Each number is 128 + 32 x the weight over the matrix's rms, rounded and kept within 0 to 255. Layers, rows and columns count from 0. Numbers have three digits each.

# layer 10 attention value, 256x256, rms 0.141, rows 218-230, columns 0-255
189136118102112181106098059236111116080094106157122151158085148149105059078115148105148104086206144140096107189108103116097095114150156155138124123083178077056121190153131100131134118172131108140124168163073106157123155144169175046124080090101081147141074138151137143118186136114150087130218130166108135088125116084105139173130183131117097145082167079118162103114122040139114119171123129126206135168088083126161156143128227113148145137144123176167131109102207108120137114142188152157122159116084137162136155115151169121072090128140073169067183154146077110152144128183161128114128129101086111155165174109146092159051147164104139117160112162150114120084103066118158050167182157140128143148117131085106090160132150098137141119112164132091137101128117039095144100185136112
053114134191140094085093095169072075087066187187128115189163080172143126134184162141127155168079105148172156203153140115024051156100152112127185129115155134104129116141126015157154096153096157189155135163111118199167172072094157112127157183176157193104127123096135112095146193104124144154123119159114127150168163129060074124160138111178105156120122122108086127092110133200201075149126160141126137091135095157156094134134088141152089128112185110064132104100128107115043064106126162097167085105130139126133146042128097097078144106137148102071128162130079126121172108124140089132151117143163140159131103154159189178063100112114179142109113090093075106081134101073096146160125169143126127110129182146092191123086079147092090088118106151158139205151053152118136128096129125
064175133160157165129037091128096109191085162147145156159099086132143152131123159166120130141175136125149075109164175140141217063102133165169148183151125159167167088115127137088151015130168123145039091141109094135122164166061120092086158144112089116121146143162166154124130177088143123159084133049136136147150086121154086135123087127154118111134065091145107178050154070203113127071124133120158078122099090111156113139137155085158140099062088098157151119141063109065152150096136163136092171125170130179083143176131135121193119097101190133140134163126099135189091160164143147176119142077129147147105090112140127131050145129133092127106126166150078118112105133153144142099104077127118110059081192156229023095138124101150159132120178086191169164105106087054170096097103179
177145121130151147147107172117165172171150126095124142227115145157159119161113156099127117097050109168136144091099133111153108149164169087094121141140132185181101155021135178174123123069065138135174155069135119107079074129124116163122140171234088148157126149183118146087173117078127146114131086126148091140141146127110139150131167139118089106096105136145122132120183141093145098114112101176145126072137137124121157138170139147118166139112148103196196110173122148042129086121119127088151129141109102067084088149100155082133152177124142215094116114127107079130157140138181144137182080175117075129072137064155182086074144133141146179143087129084115085080116139087183094116145102118068122117124145077069116123089132072179089159100084175133130131061182183101092118125165152
133097091146080082063092099165094081088122133158131148140108121146125133138116078185145161106103141091117124084143146110092128056107127155140134153124058127137105037122095149128126196076138111057140118158124150071069153214076166156100128119136085131091120128141125162130228117049149066076104104192085120151129110119131080131120143070074140088175168127086089116122111141149139076134141134077185164120090161138113105165091168137207152180128144190113098153105129123138101129208132105079111126171124051093156092172208173116130139133135154123087116111111070175126148175112137086111147081135122136115077149148081171167066103058165158148139090126178133090113189118093109180143120132178138130126174128110154188146029144096166094095120108110123123105111117148106089195148104123
148070088117144113105100150148156062151154123182094146123090162138188093127190129139121104143132035111149101104142083126107190126111149081094147080141117076109117125150089105127115143096127090160170157069133086135089057149144092107182161167149167148120148139135144047163143139164166131098123156116165099097140080170140160131125129141155134115126144128133085118140156108198130112112182078158124137107102171121208031127104108138070085088103172145112142060068082180102152121141122115136160158183144141155121159173144125119140105146058124132111160177060095151129181072177101081161148068124146121115149197098170139085129104037152140109173126083188197120149079098178146131103078111089118122122149153108099130124170127141049162109118145115111145088130171119107065178123121171
126110138087135144125206108144171153143147158126119131159120175118188215091142063092096158190126097133131108097130153178122118146153185141120113173195130169126132176126184136185132114098158096036085139139147124122193110172140122146155108098116131136178075120120174152131137181132162141145187084123147155111113144152145112133080128177126115199158134148116158143098178150136072147171251093106124136125176093062095131158076137121120098153126138160200192100141172098121099104120079124097140134050208121210206208061136162107097136065125174078120104150139122133166176149070215111123155155081121124113125071056131136115118128177201135168081185077128127121160116114171096143187071141119148169121158128075096167134136071133159210148094186102121099136140089126146136137141138058
158195064126133090075146175116127121169177097153138135111105097090222154170129140141209050121085058117106077127144111110149130075160123118124112162144154100082139093118185056149076086147116107154114106063127075111121177150118181121059113108225131138149121115098139139142089096152121130181116165132127147186142087154124194094159148102078190134135091185115117148096100147156123116174154128125123210134143138157122091102186145145119133189140112142084145141110151142149068051159169094129125182199120207160136117136185140123127022119169147174141129101173164157143150121092073168152117154138129173122091115138120088121078143140162139127123137154129090123171121126148195117119120087183098031106101096147098213150161133096104107108157162059109149107113135093191161085093144136
131093120098146179173098056146118112153097106106168154121169103044133116154140100097147151117115107144142140061088131096076125127103135057165138121150121136096095127165144123145143146150213155180133107178098127184172106169117175081096098135146127108100184151103101155124119093072057160116142071149125121119153141168029151087129122104098081140069107127114126108162124166124166202148123138106155145106172105106084108063117105108131068094081128123105173128074138156087109143077075131147114202099141118107126087163126168120106095120104123115140086137113055147128095156132100169167210078158109126132128087134104134099113109093095127078067147105077093211205168072130151148119152113132089124092132100118129102094119136140079077091060143145090085015205082092137154114121127110
118180161095074139162080073087081116171098093096179138097107110184155144040149086084113128093131147158029115147071140122164169089125115174112141139132130126143161120141114102136126113173096191113098097127118122053122111136183138172178126163156129116076129088109156124138091109163124114099120135179136119116179150125127092142150073090066096062165097121024120064077108115123153209086107133158137176091174197165134094214159147134130142121177172122157090130172117148140098084169127140126087210026205174082143124064214104173161140087102094084076153137067110145186156101208171100078081185170087138114173114068104100092103185101163123157144127142134127111136119027070159109166104108090093135135131133136085129164133079124100103073139096117150129101133103111148117213111106177
130114120153086163107053124177160137104127082126153139078126072151081189141139138135151109155095133211097134090155099116146077153168172102072107178086118111098120187128162120108047099098185103143109157106110104056108106125113178154151160134155154097134095131151083077143132149141081119107132123111163135087058166098098160140125062115171087177154108184145146136104138124124102139147121120145163096113134088060150091120137134123076053099139104180136041123177115092072122160120049176140190089103120115120176100167107099185138158123157149187136201139145137098144122164112135128159131166170148108084183140127169157140085111066138099078153072130113108122198195108055141169088124099034150143120157085091141134143135128161196079155192122098208122128127038093125133185112111118
097122079104135122126167078126121126104169085157145183052233174060200092107174111159074060130135122165150125159101187161080151100134107098118119201160191137109170099117119140047133153150099134114156123145137109162093095116138128128177131141157123052124087089200093075120192162097140153121186174109075139124106155123114191202087115114111099168135117107121176160142121033110183127044150141137091071104161099088102168114175126135168137156167109174128131145163150126111134109116140190129135171177121131144143120141086099119109145164119124131112124185067140135115082128089125109145098131132053137136157149063156166130157107202125129134097144150116220123130185141126118108089102186071156128183128084086212103110141106134110155080135103186123149166159164147139061155096169121
109146129109069156125146154140092114112149166113084142188117149144106115073139109110122089107165098141154070114107160166194113142124192171120154149084082109099077176151103072057191134167153110142123110114098218132114101122115149179136133183124148174113117171124091150108127131153152137134146095139117098163111125101141105035101145082141208133138106130086081123096100122048171133117157067190159105022125115098174158125143179192176137141098124098084141142066089114079164132171139233186164139094129142156145158177099093121160079112134091152131125114164159094091116125154132101139146134067128163094136117054147138209083144139111045079103169106094137202170116129107065120123161161061085119137105115128101158152136158097085111162115166102103153057085107168175069131128154153
# layer 10 attention output (transposed), 256x256, rms 0.126, rows 218-230, columns 0-255
139109089076163138136118095206130185061075123135090113134109161131110105014142152049156113136154099170074181145078174116072105159071142196157150106135185066099128156123160100107135110123142118143130127134171138186136071116129192090128084109173145167195145112126123076123148090128150107079168145181145173103125114092132152199154128112134152162084181120109134146119130081130074136199150110092146142164146149140105152123083171092158137109127128166121126117096171098143108096166140152158168124104083224192155147069148130071085105168184114082129154131147085103105136155125114132121179102188068087143134155157181158160048175181131125052099148152144121126118115085131141082147117149132120119103124161088163093161062091076113123095141137128117182140127128103124163043172162085
085136108185120115087120077115099099098126172205154095170109064168170128166209132129107081110071131122187109219142122131049072117159192102167098151094150129079128058150066084120145139143111165128110112178151120212138135058143129095120134136173165116157090179120120171096152168124119162125162080117142087161182163181102034090125122101146120175131132107101098099152174089168202126138102194148146094111160108144173097087075086107119114122103164113082081090109098093108092100084127126129167119077160153118105094035092120122041158116115109117167110166133125121148128081131114126110137115130181093174135139172218129149068120040099162108153124096131122100121108139133147150214098131126193127154165148164088164151110096199111128059132129083123178161139107092119135078131105134
063120131139160148101088045130062170141060105124168125191139062172179132118146138122140125141151076143115093090182129081116214104144170111157125139104142120187170155135135131076124060154160064165093138098161126112158144165050116109107168109051133047117113124153095138101090148096160111184163132074144162101139140148121110128184095133119160104161069096134129161086194097164104133145157088106143073092122097111116160076118136097150120131091068079198150104120056073107161182151131154144121131149160119204147155160143139097158121109071135152102133118110085101141110136150099120122135151073077178131098145126113116120084132138124118139191143164137050123117133103149155166097122072103165082059159148167228041103127150098104122131142146099189205176080077143054094125132096133
131189150145106159095080135098151161144134172114075076202099144169132109170148168129147127067120140117162187115095150126133122068145159108138163158082141129154077113082150124150090108119132095123167154107183126115103085127098085078116068170153045109147127172119087122064147110089139104111093162143125109094206134129140103142143176100155121123129117141174174123083155163132141159116134173193137148078101132159113173130149137193077149127156133124164184123184095156142145123071130125126181128127064130057108070170140187089126149177118185173059135081143118125162137142111122125119186162124127144125072084090166201143041065133147167218198149156108140118124086129112196126083119107153083146156147138083117144130146111149165098159151111132124086120082122160111148162131151157
150077111150091129117107162167133136132139189169136121121116167156120133135112091159120199150067120112133106080151187098111128091077126164130132143110089128113121072113095144148102181109136110100152116159129149112114134149092194137136160157148155113082131145147098168141116107089136089139116136214166130134157135162143123144106111095116117129188204128098111113110129141179091137059158114016151160124103212127053096173068128098185150198083185153070170093103156115117138105164124169125171166110102136106155075132128193135106137159125154135087188139148047179100126120120145059141157120104159156143124122109110117128137114058105147152095068122167171064110172070104132227123111119134144106172156099128158163156014148106134099120168114103088164076113095127072118149138116124
139108130099176086155099126079149090155143111166049146087099102166178105134206096158141114100137100154087104080170060137141163090143133106166151087114201106153096142139139162129067110107093124188201175094139079121119087161146079093088109155128165170098121094138120073167161097094135123117161094189174061157147066198128135120086180146141118133167153150137095064097117101189126088102120063192095116084127110091163085085172145171097158112102118124117122119069081125149175167132135115155133144159086093084101160212164131033156122156131128125222127136088124172101111153172164116152133103135122101135160156084240161128142157140149177106156149075184164104147137079136169160095056114096141100118122146099062143148138127136072177088141091113109142132121146169153078153135097164
125083165064128102129213043152135125141123126078197101132134180122180224113103082112137157184120139116190105116094135088141093138132155137129141163136156182161144146152155125174132145084068121067146176152165121158162099166177085157102118113106129140156111127148139179120177103128150151147115145112121151126108152115160108120161132126164128191119143155099200137184154160145113108178145078108129119103168038095122115135170118144138180129145188141194197103179167130124094153132044113121111150109101078120156181026096163068115105091130203095114071171061147079154186144120224110127143116026102080155122126099183151146112086147161111163114160090146071094110156145140144149131063145161126163159128097097061116127136103129121190117142205129094112136100105184119126154097129057
123187117114121110121186160184117105168191098143135143091106106122170110156106134113147124136075111160071099128162109142162061074141172149105050125137168136072145073150214133165122075146109064135088162122159113121134132142185143077131111112151106159128108156117125122121108151129121105170109149135168166190120068141158158061153106086120240164098097191126177129123067155217109162120176158139153166107162188201097111111112142158174117124134131149138131172088108107140046152162117083084119146157169123139118135138145177098118058126147094142076141090141076176091123144111122184162086140172177133185097191138138095060121143134145140125117101171112058136147112135178131192105153148211096052113095148171122188107158106119095167103173191061100125098114104133162125133099114181
141066100094151159145108105232156111115114114140106149092144116078131128082136100130152121135138119110143124111097145109110141112116151075217114168122101158142126136105122119072173111084198135179103147184071124164178133059143102107084138128077125165155140130106098136156124159074041148130143096071164084125199161167066095084083068131107120122116137142051186095136134117103101168122125163177205117147160095154086117044074134076134051070108161145104128173101161141111170149129136150121138139127161162123134151140152121104083078120162159137125108142075055062153159126154146155094118128116119171129147149122097163074158068093094140098161102090098112154167187134133144153118158140083141132115151158111139166126132121140078055123119117114091055037179099148111169146083134149
123152122112104129147151027102064079202095093105172109061072132174139204072160078088136111161127103121042159165133156107163131074129126168118166118111152135185148112151186128112099109172106128078097153120069181086091077162166166132137153190175147155066108124093166106142078125112121126034174138162180134108121112125111121120177131098111088103161119121090097112134106043134168172095091174076142169123160122112077112184119123113163148181075081172135105120191065125101072156145091194091133169065123206137111097095178138118130141114114119094137206125100102052174132126124138123074075153143136080087144128086100106103130167104155119154109085179183168111139133078058133051206137088108088135127115133144089147159199120097144089115141146143091162121127123118166171167026071219
106113110171165079096093124136146152144115100158139110110131051138076157146129109112123068155105119174132117099146170104170071200136163098141087152078137124123096146156110135081078138115113085128139171103124083104115101071126163213163148193161090127130104124181119066099138108149137129078094151110163170088059162056098182160106118085132145190138078156151128083119162131103119118132136139132211070170185172108133134130122149091117069144118120124115051168130133080073151111135066133141181100096085107130155136100103098168198126123108158208118153144117126059097081131067152177181127190121149118140168114119191072167147149081179118101125101132145087147187191117071160136063098121066168177099132126073126161145091134219198110184098162118180112147169097128131116189150166159
168086125097162072138159047159098202161218114087182126044115182072178074134175115202100047154157148109146086143103162131147105114102092137120092127192120115124155168134102143030074094148082120121147131083116146140051085130133140119150168117116157079140111123183095128119111141141103090109170180128092149119096168119119176199089114068124105129144157063141153134166167059127164129078139110161095093104100112100137150108153140120166125122144149170092117178167136161079180115082116174102150181187090154091145082161124101091084153144109110154180118143132177077109137109128112093138126183121106111122128204168146146155087115216067117118131137139072180181106146113151100106101131191109143108177088117114150170103079124135076163093108074104035113215086136133112116137109214159
131142125140098109124168178183109079172113158116118159219111181117103122088116160119132118086164076163118123108165128129169054077106149139133125161188073133157166154162113155124198101145149130156130178120092169124111058168127138106173141143181140109172117180115122103117143122158096133133130088156115118137142098124093097105065152105122170152092121126045106166139107152144165099093159087159150183118137137126101142085118169201124143104153097073130136149031057125094116141144126221168147162097160161230099155152047106212143126120053118135081142154128121087154052082130143096122173114123107116093120106094201172174098098115135107114193169138108146174171138118108139072127136191123091172052171114119106145107094128119129105122140131116123162091150154156125031080166152134